{
  "vocab_size": 1024,
  "norm": "rmsnorm",
  "bias": "none",
  "parallel_block": false,
  "init_std_qkv": 0.0755,
  "schedule": "wsd",
  "decay_shape": "linear",
  "batch_tokens": [8192, 16384, 32768],
  "max_steps": 4988,
  "dataset": "wikipedia_en"
}
Each number is 128 + 24 x the weight over its row's rms, rounded and kept within 0 to 255. Layers, rows and columns count from 0. Numbers have three digits each. The size before them is the row's rms in percent of the matrix's.

# layer 3 MLP down, 64x192, rms 0.215, rows 17-63, columns 0-191
096:187107145092147126104161140106135139144148109142152140127139115140142109137141109088186113139123137168146131155143082171120127182090156109166115132122166124147111159124152166115137126111150127118105139136157042136123157124098146082138129113129147106143131126131115149140122115111146134092141115127098112112117101117134171100120087122114067128124161103139158120087118167097110104121117147117100136172153114157105195116131137118132113159119117128126120093114128121164133159098139075126146117161083092112148106118099150064101149115110117147151137119147109126151139111107121124145
105:103165185140108113135152161108145113103118181129118099095144165131156112132125141175108173133144134091125151133158136147122154164095114148158093086134120164179126135124105120110158095111126149167131137134139136110123096146091157111143099140130157165129155146133156172133118154110133082142100116093095127134186183121120138122152133091097113124163122144127067140133123091099145114151129174076139138115102122160108143120146124140129133085129143137137127102190089147135139172130144108134110109091093106128129118113131094114125150114107125110116151159131163126152133115108102127148
101:103114152117129112114113127126096099098131160073143127168144117135090084073146132124112115130132096154119117095127109077115105122121078145157128157100097166112126112100148102139125129144120121156113089135132105113122120081159156105099091140145111108073134122137131139145116156118100136131106169174179160094121136159151133124114163128117124119103110152110143141133059132127165122120068111102139165132174110087157165108135150114130144141120127109137120196155151139129111098121160072122127106098100148130161096120088126130156142102138128149156134121116118130161129149129140123108
096:139153165121104136119112146122105140185095133104105137149085157108111110141108088163053130148129163146137157129096122122090101134124124093157135128146135154166152076117130143118135124137120126116131129117170153094125081156111163211132166134179128136150144130117124157137091120149153117145141098120097128126142119129136150138077148144141099150123127150158117125150114135133146135138138135090088149138133144096067130128137092100128163124108146087099145088117097144141141119155122125073121173110150121109117113167139142130106133120113133145052089133137139146139118117113114133120
104:129132136130171118129136164122115127143113111123119128062134135089137137142113099127101129116126124079118101120120067140097150134060132157110142081156128131159155106120136102107113117125148118113085119105185135096139132129149113110139104124114164131153133146175134099155171123098162118140109118124091098132120145158135130057129128153134110117190134147141128128085169119123107088157144108117124130127093150113131110091125125139141174125119096117144142102137103150099167125153168139134148130154177131120158130128149103105115118127109122128130197196163096104129107140119130106116
100:128129122131090117141120125122105111097098146103156143141111148081138132115165142115122125092098142084125172183136145146161083092106113089129143140131105121120158117135136133130138127144135115182136143156133132158109099115109134173145119144122142115146137138119144123120099135140105159161143101128158113158105087181091137169115109189138125113129123128143154126153118103097119137132174153133123138149132196135157128157136147111116125115140141073100104168136167124151136135084139095176152148122130137115175082217123139125123116145159135165116142126110146148156120098142133162107
102:119122101114143140104154121114120184115145089104116134088129139129150096134087178095144118163141130112117124116087110151129116111111131176099088122136103123090111117125139126172131132111149113106135136116136103158121105147156115081124090116082135104138165130107104147098130145120130129126142125132119090159111126112122197105168108149103124125166150056135108110070129162108106081115070096119109119140138121092120122134149124134163131153148117127132155146131093118154112159147153122123144187134153107124120112150152130128120111119174123090100095175120101108165152115162127129164
102:082130170117190123111131089139120108139113138161120168149113109123145085166104133127103135150109127112102125117128111170073167135140154135173162080141133133094163095136108108149149096176182112149131112141164139153125112124102143123131115118115089163085082136180124103104154080120145136097128080137132096140121097141134126120160152151127164109129108126175123119151120096161150095114131129135126117098146151149126098153110094099112127128146130133120103153115120114162120078139146152141112123116134165147117122171133144121124168122141152112128122157146146101147094100103143079141
101:105156132134122098144167145091138112123151087101099134149151156062124105150150140097122156073145100150100143134131114108126123134141092124120142138144101095112152163092121158129114124103152141102161103141107144144142104117138139144142144122109124094116149095123141156099156175147156163112092159147114134126139146115126093142145156134098153133164137164148083093142153090136114166152117117174157137112120121161104133178132167171119164133073158106129153118087125080108141107156107103156114116140128106126116139139147151131124118143172107141143179162137136137136089087099145161143
100:137140123145095121126122136096141127135118087122101110145137099115108136094129110103134136143113155120106162177122118121098112117133091123134130121149097120145122123093129088105119131164178142095134114163128160136138090099140179111118131109098143128137124108130149138147154161082149136145093137076061133154114154124084101110162122164131120139137102170113113160096101136125100130101141131125101070104184129115091128129098148133130165171103100137172132109112170130124133079096131134114151166126142138105108125152160121113160113128113133114133143101099097154126088171131188170101
103:118113137127140122180101148104137149094129116115071168128118106124122123162130164139126119115087143149120092128162127117139124144079146129109116137120138146098147167139087116108123131136111114112118087083180111131140138104133077139129116103137132118187103139119073112115151132158162169117121087135082108133133131170118103126152110118094117156101156097120126094192132146125160124110086157133120108129126154101105113110109083110132115105114118070123126121087161126083104148085160113143155160114126118114152119141135122090145135149155127094106127102162074145142126113141103094140
089:111108142117099147123117127164142120133136152111170090110153113159106174181132124131122138121092088102120145135134132154131115168170178086123113127141125148114096191139133170150109166108161095123158133098131152132116142109160125143117153114111134114175098095102136108138131114096145069171137090167113130134125158159083124126098127120139108108134154144119142135122104132099170123145129160108133154132191098123146105140145108118107129104136129139101144143109120116101116140141125102127104082081120150092126178142107143112086160164117130141088155171133174104132131155118129116165
114:148167149071094139103170175110171139100131092132120122170117148147189129149154138119124112135116133119125110185139139127136124142113107168095127153126077090145168125132100166140172138105133138082167099103128106167120153106102088106125126146153125128152132147118161125139106133132171124139119170153129143093141137127115133104108102111098160107148141139147103158134146126096136127141123128111066163113109129153174125148101135134162109171149089131130103144148165156127135142125138128136148103140094167145126098095089116145131130137122084114132154151151162087123144111086107143111
105:110097114108119126093170137120138140129138127140076126143103146163109125120125091108166107100152105111169096103140103097150114148138145101173113135119113138134121133084128109066072160110102098098096110099135117065159149152126139115155052163119121098118095094091128135160124095142102122137130091096119141159138126114143113128070132139105113096127082149140136126119093148133121109197135132129159126155127104133132171126109188099148139126110099132143123118125122103122115140115115113095103136085157142135126144134117149134150145143133168123142145097132148156137108118144178139134
103:143152100177155144101124110130068135130167121166136123097166107124151132118158121124152123131103104150115098060065142131153128113120143136164130120147131133141128163134119121188147151115141076114119132169091136152100157115121145140097125156126158152126166120151117136097146137167123141125141144126176148124127079174188099136132136143113151166146148110118162111123144148109122186122110182138143136147175111080119114111103123127068090152135123122115105121127164152121108115135109116143138136172124091107121151155127117139111112118107134127157129133118126159140140115156127072136
096:139123080104134162109112101091102120133126134138131112141085148105127107126136147130129131087136138100143098127122155113124106106085114123110111104122106112139134158155096136125118091141134148125127133134125098080123156100143124123140133171142122134127173104184088122155109110142165125132107129132135128160141140162150109126119115088172169139037181128127136115133137165140104157123093148102105143141116132101149120151077138122094103075177124135141095176093125102098139179140094121153112117142090135087144100124131111174109138103116112139123148128120155182092099129146128131109
097:171171135125152114106133097123185119156174145137157159116148160150131109107126115113143139153148107150132079155156126122121123121096106119140190111109120129117104101081110177090105125103132051094106114158138080168127097122137073102123134142129147158171109169160134138154150099104149128128143148146138142111113086127127089118115138144141147130142164146139165104148151119133118095127095102162114118125142127123162154141117128116163110142107101124166140123133123119108133124091127132137097151117144129129094150112129081072091126122102118142169179136147093138123111089133134140133
088:133129116176140175088112110118121161111157140106138168133090121140122122126146206125128106100115132163142139106114137144151147084126118153160103133120137111161171141140115140093109121085114133111120100124141138130113121123121089098126158097132109056096129141094144142135169123117162155143102158107085131107123145145103155127118143151124121111149130129114131119146135152123131090105091136116161090156123124152129141185135121164134128129166140185120179178139137079116114128119132134117178122143120126098115172109118129150127113194174117133099144175110108138125145136121091152102
094:121102157089142113125113106122145141098133135128134074126122126116157165171107116209120129136100131121108148109140168121123170098166129173122100126164165161153154110121141105097152103110122121154131112087109147153128145168110126158099120160103120111131089120126147145104162134098112129109120119142111104149164155145129193090164135140112130123133126133103125158133151140062113131162119102125129133141122076128130152098123175135126119115145129123128158052103130137132094117102156099110150149113182137124138096124118116097134138117126111105156135111114139141136124088089135148069
099:110097122134135135147133093103117110118155164144126110119152097135125133139110117095059146130133145140112158116131116139135127098141150123081156122109099157147123146143164141079135137148111127134134157136124131084130094121131107150133153085149118170106111073116125098162119132138153104132110118117109106110160118132130124156095082132117122132110142125120090134121107096126168118114139133064152043138179145170120129150144081121160125158142146115128121105123143099149150104106085142069147120122150129148102066121156094135104137103095137150131107108141120144152192160158114115139
117:145136101119159123140124166143104120094076103154155129131149140125124139185104167134088179123078170059102178149150113113110148140128103119159129140135153082146128117142129156118154098130158158130125146112142165121160146178147114162109141119104143154146158090141121076106119131116152144153137097080113104128143146134144119133130092113123132146103151121135090133140141099150136163108103189142153132144121163170131138121099116144102151106091134107137139089164146104141143153123098093146107136091158120172114113134098146118126121135112126095111132104187146111142125112150118148129
106:135165137138158085118093154101142111109122114151157088128148111111120103134116114117114165123143102145129144116134117127162137130136121165116143128116125093130138127155114135151167170138086156147155140126148181145124148155128133134096107111065162134176134125144105101126092124158135142156105130122116101098127112081146189085147075111145119149142165120148073111133178170145074141100129146126129107136093150134109122120109140140123118163111112112106149125125154144099135129139170139172176118123086100116112144124156118148140135142158158105150141130135112092046156126104125112104
096:137140049119136096146071123121165085115175091124145147104125101120147136160121135139107142094116122134158096145117146157125164112135147133145125171123100124119145160122152119085124125134150092114195116102121113117131180142155136098142106156140138111091123144147142142111137094142117086110093114139141146177106164116156135120181106165092165113128125066118102114151113121154115124126120120172156102102128114124101073139121134118140160144187124143143109132110118180114152158150118107094129135134126119123144153163145156141118123104128127109121082122119128144114126124142071122150
096:117181112112128162124162152116101163141117135137110163143145153126175154134148138087103103119090135143129155162104165137089112136121158114158136140120144130152117146123186121134133128117171094097124149158117141140136122175139151122198092114102123114118128117104128156122107127155150175139168114142136159171107116106139103117113134118104169139137169127191126127149137097144128127131120114155159103143105147170147097137108103114134155099082136094102101155142131136129091129192135134125160119102138088133136114088151139110089085116121113106095115088151140134093106157139104123097
096:128122153182101124087188132131127141124123125105146150133150116154096105099168128114095097163132106104111097105129130128120117132167116132181123133123148131094165142189140159079108123174160163134082112148119094131116124126107145122143154095103142167112138104150137090095114166136129139176133145135135108105097119106137119139129106140111125070107159128123128171075138121102087145114178139133102103119104156161170142149090106125133116189123126107121111122143131092141147120181106150115144127087141111074117121150124165152117132109153144127120139133105131116118145156110135119104
093:128109137113099109088138130117156128096137195145177133155140137135120094141116140163086089126109141132121089131130169133152119142087083102122122144132177118125161116137094099124097162165144137142096158060165122067143157130118149162159117111094105124128083086173120103143101124136116148095129111123134104097161127084101094131113097134113137150113159104164136104101103127112116124120096145155129121128130116131149096117151147136150160123117116089119078082143135140144116157127151114104095134119131126161090096150128137090164116115113109122123109115122132091114132171142132097114
095:100086134082119126147066129110111119086118095160159132092125136148170147171135123108112118124160126151126099118079135142115126140126143138130141077157128151114136142173096142139079113138134140128137157124118133165128147138129140156161182180097139116101137126095132153164122078149146145168123127079103164104115177136115134137091087185139127170166137150164148133079141096153125125148092093121101146132111144122153136095147093128122119112111134095131111113119126118126165133107125143142171150125100153156134098169165099130132132108128111137132108111105125088121119109087134128133
087:134112143146127138143124143099108114121143138125117131128170156148137128127091131175179113111078139117122139092131135110092090075183154152139142116155083138121121105161130143156116146146110136126151182199128105095120146136138158169139145101103103137139132065121119138103079125076126138138161143101126101093142124086152112153144135151108123144095121114123140131170137112131125176111086119161138170124097117134146131160123120157131131132154113106128102126104096153116068133085135130139124110134108129134090145135147101122144115169145138148126091132089108152138150157160081154114
098:156130113103135143187114143092121152135127099133127168130163161131189139124126157143150132114138123114091124147146112181118129169129117150115120161100094133127123130133115145104107132144140133133104125093143104109122111073153135130199171124106164135133172154163064144131169125140104143149108112139112105154097123092127129114121130155083099162121167175091137129092121102120127141105118126141164111180134138157152137098107097160141139165106144100129115135105125132139126102146145113154115165138142096119122161105117113118155116149138110144084136164175128131082080124092123153120
105:141138134128114115107105157147109134153126121180149143138169089136108084110110090154091124111129085134081105114115143151090104141108129109118138099141124150147136100093137094117172073104165141126120148162148129116092100130158139158114109134146163113127112159136099156138128141109107123114157088148105129103162154117134080167114140124104163146110110109124123134071126114109148066132132148130115097065121081145111114170116101125128105091174112138098088087130105130120116130108134128135143152129136160113119106109110106160162166135134187110116126147087125123134112158107140110155
104:135120130132132101129124172128147186156184091108147094137138075174118133158138109152107146128140104168131113143122171115115126124117137146136117120165152110155121139136143164165118151122091093106179144157113141092127144160125136127176151169135157126126140157185155116125086143130147117153070114120148138072099090124131121110117112141105140141114114139124123152117145097162130170114113145175091157083130153186093140152126122124108121116086160142139159115130176150106147151137113138127106131108160121114143149130122133124122149087104114148126098099109092103110153104098107129113
092:129186164138101135133164110162146114152126107167137126086128151142203149111115136169169142163148107173138148145185126139122125144138162084122112122159094120138146127140156149116129102140135143112122124135133124145137135142070103153124123112155133116131093125143172120088099138127121126148122111084157105144149118139090116136086125154163122097142114142135085135125118112094081111117075147109128163150143125166166109145155134103105142108122170148112103137112122137149102105127072132140130123117103132133142108132105126171108135057138119128139141174125148111108102113068128103144
101:131110181151106118142075129141137158118150166087141130109125115076130096131113152129094105127098076065126100097099090095138151123111128167102156138098067117119115142154086171088104120107127130124099132154098133135159121117157107143151103127134145160116126154137121131112167118107167155146131142138087167120124111124130141148121121157156121108091121136154121116151097130124134139106122144133099140107123119124158139145171116113107095085165141136110155116083094110079106144132139083155111162145165107112143120122099138119102108138188103109069154135110149125132122125139105148134
093:113116116133127104127090103141127141136143120171135169150091134082176104121149126117136138123143159162153136142159126140150114118169156097106096139104098134077149116084103118120157141110103111140139070122112100147081137136082133096108168112134129145137140140187120126142121135153113072152121134094164112102092151139129120101108126100107078087142115144104087134136100142148135136111176097120104087066101112126115165148106126152141141120157124098075114119121132182149151146164139162125144143113101143111128125131126127148125171102151130141157144151104125141117154146157162148127
107:114122158175127086126097116100124135138169119129075116161144127094146117130121155118117102106131149154117130127108122112079105118145156137147090108071135102124089161120123141129119127093123151133198153059130118151127147108120107120108081154144113116138073135140116108164105119158131184138114137110116136163117135138094145145124148152127134112125139159101101160129134112128127109123119158157125134075153112149130098113128106125141128092107146126148114115049129125114136078114095155098157073136113137116107098132135124098133109123168137115104097107132080178135128162122145158131
103:129149148171121106144121128141096153154151150126141142148134125120146168092121083131104134119136164137122145130095137129180159125117152125087182117144110153167133151140133124088137127124133104123097157151110116125127155135131138117106088145139122078136148091156138097118142145131152144145175076115148138123122135139116152129112116144122123095078134143111103128135138116101152145128115141164149077107131138128141141112116092222165110095084073106147112143135143137099183162149115130157102134146115086121105066169086152113120166122102123134151120116142129122138160155148166129123
113:153117151148105137121136133111177099111142150109113137139135122119164124101064093126145126168153133135205152108154173137167124146150167149088149099129110174119114150136159118144124157132136137103158095122129102163139122140138139120134109167115103133125089118127156107130116091117145088140140133095155156147129124098113150153103145096125149071101090141116125143134119141148138130132119149140135160103121099123128122091096148138130133156085065134150147138101129106129191138144110162095140135150160119145185128111081153133067107118134128122129106104154120109070116145133117141151
102:145129133141120113144126134138125178126142167120167124098150099178140165125134154137106147125165060174097128115160106079120137132081134150145078163136205142161135136119165130105160125124125129135105128115175122154154153140127113125134142113148131122133126157161153126149128150125140156160136103106109112149113141134167125159083130153146135151151140141161124175137129142140128137117166120102101101151148114153105120149134135106085083102105163166139148128178123101152117113153121164126113175120165153134125178118119171120130152111117134178147127135161115090135136107111126090154
092:131104134120151103135100137119122119103121129103121148122104155090126130107086114120147068121146110103118119086146110116140113121130136117110196118087130155152180128157139135147130121110136113139118153086124110140172150135150112152122127128136117097132106154104109154108135120097120110111156160130129143127146159100141086081158164136131129104158117124077129119131121147130104137126163154129161116098131094150107081090169122192208128100134132140112101119145130112108112137082157118136148132156146177123121115097209154164121126082118174146153131139156140140141127135152111107113
094:124128148106115088142182132102110131118109143100134125115107095162116157121127141080158127127121105098104085121111178107144150119123089095091085171111115092177104124129118098154110069105133113134154173135131136128127146103157131140085134153149139105130157132129128129143151126113134141157181156072153104107153165144127121135167128081121092128133133132097156141134112136143122168134099136154109103114119157161138136135097150116128125138136097080132065141152130111133102087145089146167126158197120112104144128148171145143137145157094138122120112141130150143152149132118110106104
096:121100148127164105079099108129125155130119129140118146123130116173152126154139096146090140111118129115134153133093138149136171102154124112103176138145158146162138100115177156128123129097112136146169126154170158132136125152099126124094091151122110143102106112123099182126133093149159104139157129094114109163156142139115098102158129104145161135187160118063104143141135109129130141129106100129139102128107138122130115082129128136123121117118118090176130127126109136128109116093180155125110101152137142142134140147137138144140116160144209069137143130095087178151159085149118138134
095:133132119166111129122113146114158128135085112078153150098137161093123146136102136138154200136135144143120131131153106100151145114103093143145132094188129123183153102136119121163173121087178149140149118120106136119127147097102175128105109173166116123130156107128133179125110137130151108124140164124114145129123136132099133074156157100103104126117098129093100118133109106143146133144104080140118124109104139168125087113125126145143148140127082144154110125119134140140125120088147113120097172161159111156141168190168103135140117140102153114119127127172117122134081164095113109121
107:129088145149140137174108112107143127120081123129120137164150128125129156109121124090149095151110153101142164149111117157128097142164104148192129138109130127133180114110087105105100152122121119100135120111124122127148131139111143120156141093143096132095133135110152118199116125105181110070098165113101146152158165098137097108100106102121145121113122154154106140154152156074142158084088097136175117107106145113173118102108155166147112123138106115085123150103090150121151142123118119148112120097161136135132131141108156157124090117149106144160113107132132142142121091146096109169
092:112093101144118150137141132069124131117166147138115128077142121110125103095152147122084110150155147125084062137122102140198128158126095149104187125133135150138111134084138144095136100103144167134133098168108090151103092140148122146103111101112140121114131126124124094112148166093119129103137088095140122090152114122118153145159130157119102119117117130095134174159095104146138096144126105192123129091132120144125143132138118135176101088139140164116133165122129116138191118138125146118109139126118155115105149118105123134145106113113118101170145141135100096174154142090130136152
097:070101131101147108082113143110120148128141104145127122144160113098091129121109142144147091111108158099129125163094126058100151130112134128168124099121120111120158113137085127131171117094143127115154154113138108137114079090062140111113099148104151125104136124114103111118143148130122137094144136145139142109071126106143115119160143163130128135136148154124116205156170166115151122162139075126128091102140132187119104191099139101135141149129132144159140164138141138110113106159133105145143151092157136132112115122101148168132105130126095108145130080139141134096122127147096119113
101:114130159108113153125093129111109119097139118118122119123119137108106185078136123070128136133139100165115133144099157145160099115117105104099124114083154135095167124147106128170159132138088113100145121128161106170129102154114121112117135091112131087086132121083183162100182138115098117127109137144123164163175121092085121111187136144149109157156118126157094118144175094129161120078145127118141134084110128119160117115144122133125098109099115122146140117129132132132169110114113103160168140152105155123111083144146106135144096151141129141099139118077116125170130119147129142143
106:151140142176132110101151151136133138141119138110118152159115153134102126108152165122120135178128143132142103139109112132158158169091152085110121093113151145137154160121121112121146141138100110112068120136142116148121127121155136117079112125085117106150103138181107110131179098084130129126148174106114144164161175135156107123196157133110094136153114150167152099116126177141107128135172153156084096121091064100116157113140142107132137120160129083124117115092141130086148093134126158113161147135111100126116116123116130109139105115136140117128132089136111159121117190122121132114